Weights of a small GPT-style language model, trained from scratch on English Wikipedia.
Size: 8 layers, width 256, 4 heads of 64, MLP 704 SwiGLU, 6.96M parameters.
Architecture: RMSNorm before each block, no biases in attention or MLP, untied embeddings, normalized queries and keys.
Training: a variant of SOAP for these matrices, 330M tokens, 2518 steps.
Each number is 50 + 10 x the weight over its row's rms, rounded and kept within 0 to 99. Layers, rows and columns count from 0. The size before them is the row's rms in percent of the matrix's.

# layer 5 attention output, 256x256, rms 0.146, rows 245-255, columns 0-127
093:52 64 55 49 52 52 61 68 48 52 48 41 54 49 53 55 54 52 57 63 40 46 42 49 36 56 42 51 53 42 59 42 51 53 61 43 49 48 55 59 60 36 38 45 55 46 55 46 48 56 36 45 30 40 42 48 58 45 58 61 65 54 50 66 39 56 49 62 39 27 51 52 62 52 56 69 50 60 56 50 58 48 46 34 44 40 69 68 41 39 55 33 34 42 51 46 54 44 52 58 49 35 67 48 48 55 52 31 37 54 56 49 47 46 60 52 59 45 43 40 58 49 34 51 49 37 58 52
099:51 64 62 55 48 44 61 45 42 59 43 48 67 45 62 52 55 57 48 53 45 70 54 49 48 57 52 29 55 61 49 41 43 62 52 73 43 69 35 38 33 54 58 59 64 42 59 36 36 43 32 40 41 28 54 60 50 58 51 41 41 72 48 59 51 54 64 61 49 52 48 50 43 49 45 47 48 56 47 64 41 47 52 50 56 43 64 40 48 45 44 43 41 45 42 49 55 50 49 53 47 53 51 61 49 52 63 39 49 49 62 39 37 51 60 70 51 59 53 59 36 44 65 47 32 50 62 43
099:27 31 53 43 43 77 37 64 39 57 51 65 42 40 45 67 36 39 49 55 63 37 53 26 43 45 56 47 62 59 45 47 44 50 46 61 55 61 37 52 65 59 45 46 61 59 51 44 53 51 59 57 55 48 35 37 39 50 40 43 45 47 40 67 47 56 58 36 44 45 47 46 61 61 39 60 43 51 55 44 51 47 41 48 57 56 48 53 38 38 46 34 43 51 45 64 52 58 58 48 79 52 52 46 44 45 46 65 55 60 62 57 46 61 53 59 45 58 51 54 62 35 50 52 45 45 46 35
088:62 55 39 58 29 35 51 62 53 53 52 65 52 64 66 44 70 48 37 38 43 59 45 48 54 50 25 36 51 56 65 39 64 48 59 56 41 56 44 55 49 53 37 59 52 63 48 50 50 51 43 50 35 45 58 53 48 38 62 56 52 40 42 36 51 37 46 55 30 52 47 52 69 53 57 50 42 52 47 67 72 62 49 54 45 32 59 44 49 54 48 54 47 48 48 56 42 53 57 41 37 42 53 64 60 54 35 51 52 53 52 44 56 47 50 57 56 40 63 41 55 33 65 63 52 47 41 55
092:70 35 44 44 62 67 71 55 56 41 48 45 55 56 55 45 36 56 38 77 43 49 62 56 42 39 53 38 48 30 53 59 44 38 37 68 56 52 38 57 38 74 54 57 46 55 65 37 61 51 63 58 67 52 39 46 55 52 59 44 36 51 46 42 51 43 29 54 54 52 59 47 51 42 48 52 57 45 49 52 36 48 50 53 60 57 40 52 51 53 56 38 49 46 53 44 53 63 48 48 49 37 39 61 55 40 40 42 46 49 54 67 51 48 47 39 61 46 48 47 59 66 38 45 52 58 44 38
103:55 59 37 46 41 49 42 52 34 39 50 48 43 46 52 55 50 55 33 35 36 66 40 55 59 43 53 39 42 53 48 47 32 66 37 38 49 60 30 45 64 61 44 50 50 65 48 50 44 51 53 56 38 45 45 67 63 53 36 61 49 40 46 48 45 58 48 47 55 34 47 48 51 49 42 50 37 44 40 64 58 60 27 51 64 41 62 56 48 54 48 61 53 50 47 53 43 40 45 59 42 51 38 46 48 51 32 52 50 40 75 66 44 65 56 48 47 59 50 59 56 56 47 36 55 41 55 47
100:36 45 60 47 56 54 49 62 62 62 51 60 47 68 36 52 45 47 49 36 73 36 69 52 55 56 27 42 56 29 45 51 50 64 48 55 40 58 42 41 41 55 66 43 43 47 46 36 45 37 34 58 48 61 51 56 28 31 54 33 47 56 51 51 52 51 61 40 41 39 44 43 52 63 62 61 46 26 36 42 38 53 38 62 42 39 55 54 45 45 40 42 56 39 60 52 52 47 55 53 50 53 46 59 66 60 57 54 56 34 40 44 55 40 42 41 54 54 51 29 44 52 54 52 53 58 38 64
095:36 49 57 38 46 59 62 39 37 71 45 64 56 50 49 47 53 56 41 54 58 54 42 47 45 43 48 40 41 51 47 54 55 35 49 38 41 55 50 54 36 74 50 55 45 67 62 62 36 46 51 52 48 61 61 63 40 45 57 42 62 41 55 43 48 49 44 55 46 54 63 51 47 42 61 62 49 68 44 50 40 51 51 57 46 45 54 42 31 58 49 34 34 57 65 31 48 60 53 69 50 45 51 47 41 61 52 68 68 58 43 52 42 53 35 38 41 52 43 59 43 52 36 56 37 32 52 51
093:55 54 34 48 50 48 59 59 41 38 37 36 52 51 60 34 52 47 55 57 50 50 52 47 60 58 41 59 58 36 48 44 59 48 45 58 65 57 33 59 52 31 43 57 43 58 51 38 42 40 47 42 46 41 45 43 54 31 35 42 58 54 35 54 46 48 55 57 48 30 58 51 43 57 50 52 59 54 51 53 64 34 63 42 51 54 47 54 19 54 56 43 39 42 53 56 41 43 42 47 47 51 49 59 51 68 38 55 40 57 40 53 55 60 55 39 59 53 72 54 47 55 72 67 47 59 43 66
107:43 56 50 51 62 43 47 56 58 55 58 43 59 52 59 45 43 46 60 46 41 53 31 60 49 41 56 57 37 68 49 47 53 48 34 49 47 50 41 37 47 70 51 43 59 51 46 43 62 53 47 50 43 45 59 52 31 53 46 40 51 42 39 48 56 52 52 55 54 60 63 42 40 43 62 42 49 38 41 36 45 60 41 67 57 51 51 45 61 39 60 53 48 37 71 66 46 51 61 36 56 45 42 61 61 35 46 48 60 37 61 58 43 43 56 44 59 58 28 32 52 49 29 28 52 74 48 59
100:46 41 39 51 46 61 51 41 48 55 68 42 43 38 36 59 57 55 50 34 67 59 49 47 59 42 58 62 37 46 34 45 48 37 58 56 41 46 44 56 41 63 55 52 23 69 53 36 43 66 78 57 50 52 62 45 67 43 41 62 48 38 44 48 53 41 55 42 73 54 53 48 49 39 41 43 52 32 58 57 44 59 61 62 52 37 63 57 64 55 58 47 43 48 55 57 42 66 55 47 49 46 64 60 46 52 44 34 69 56 42 37 61 59 48 45 49 54 41 60 68 41 55 67 75 43 57 47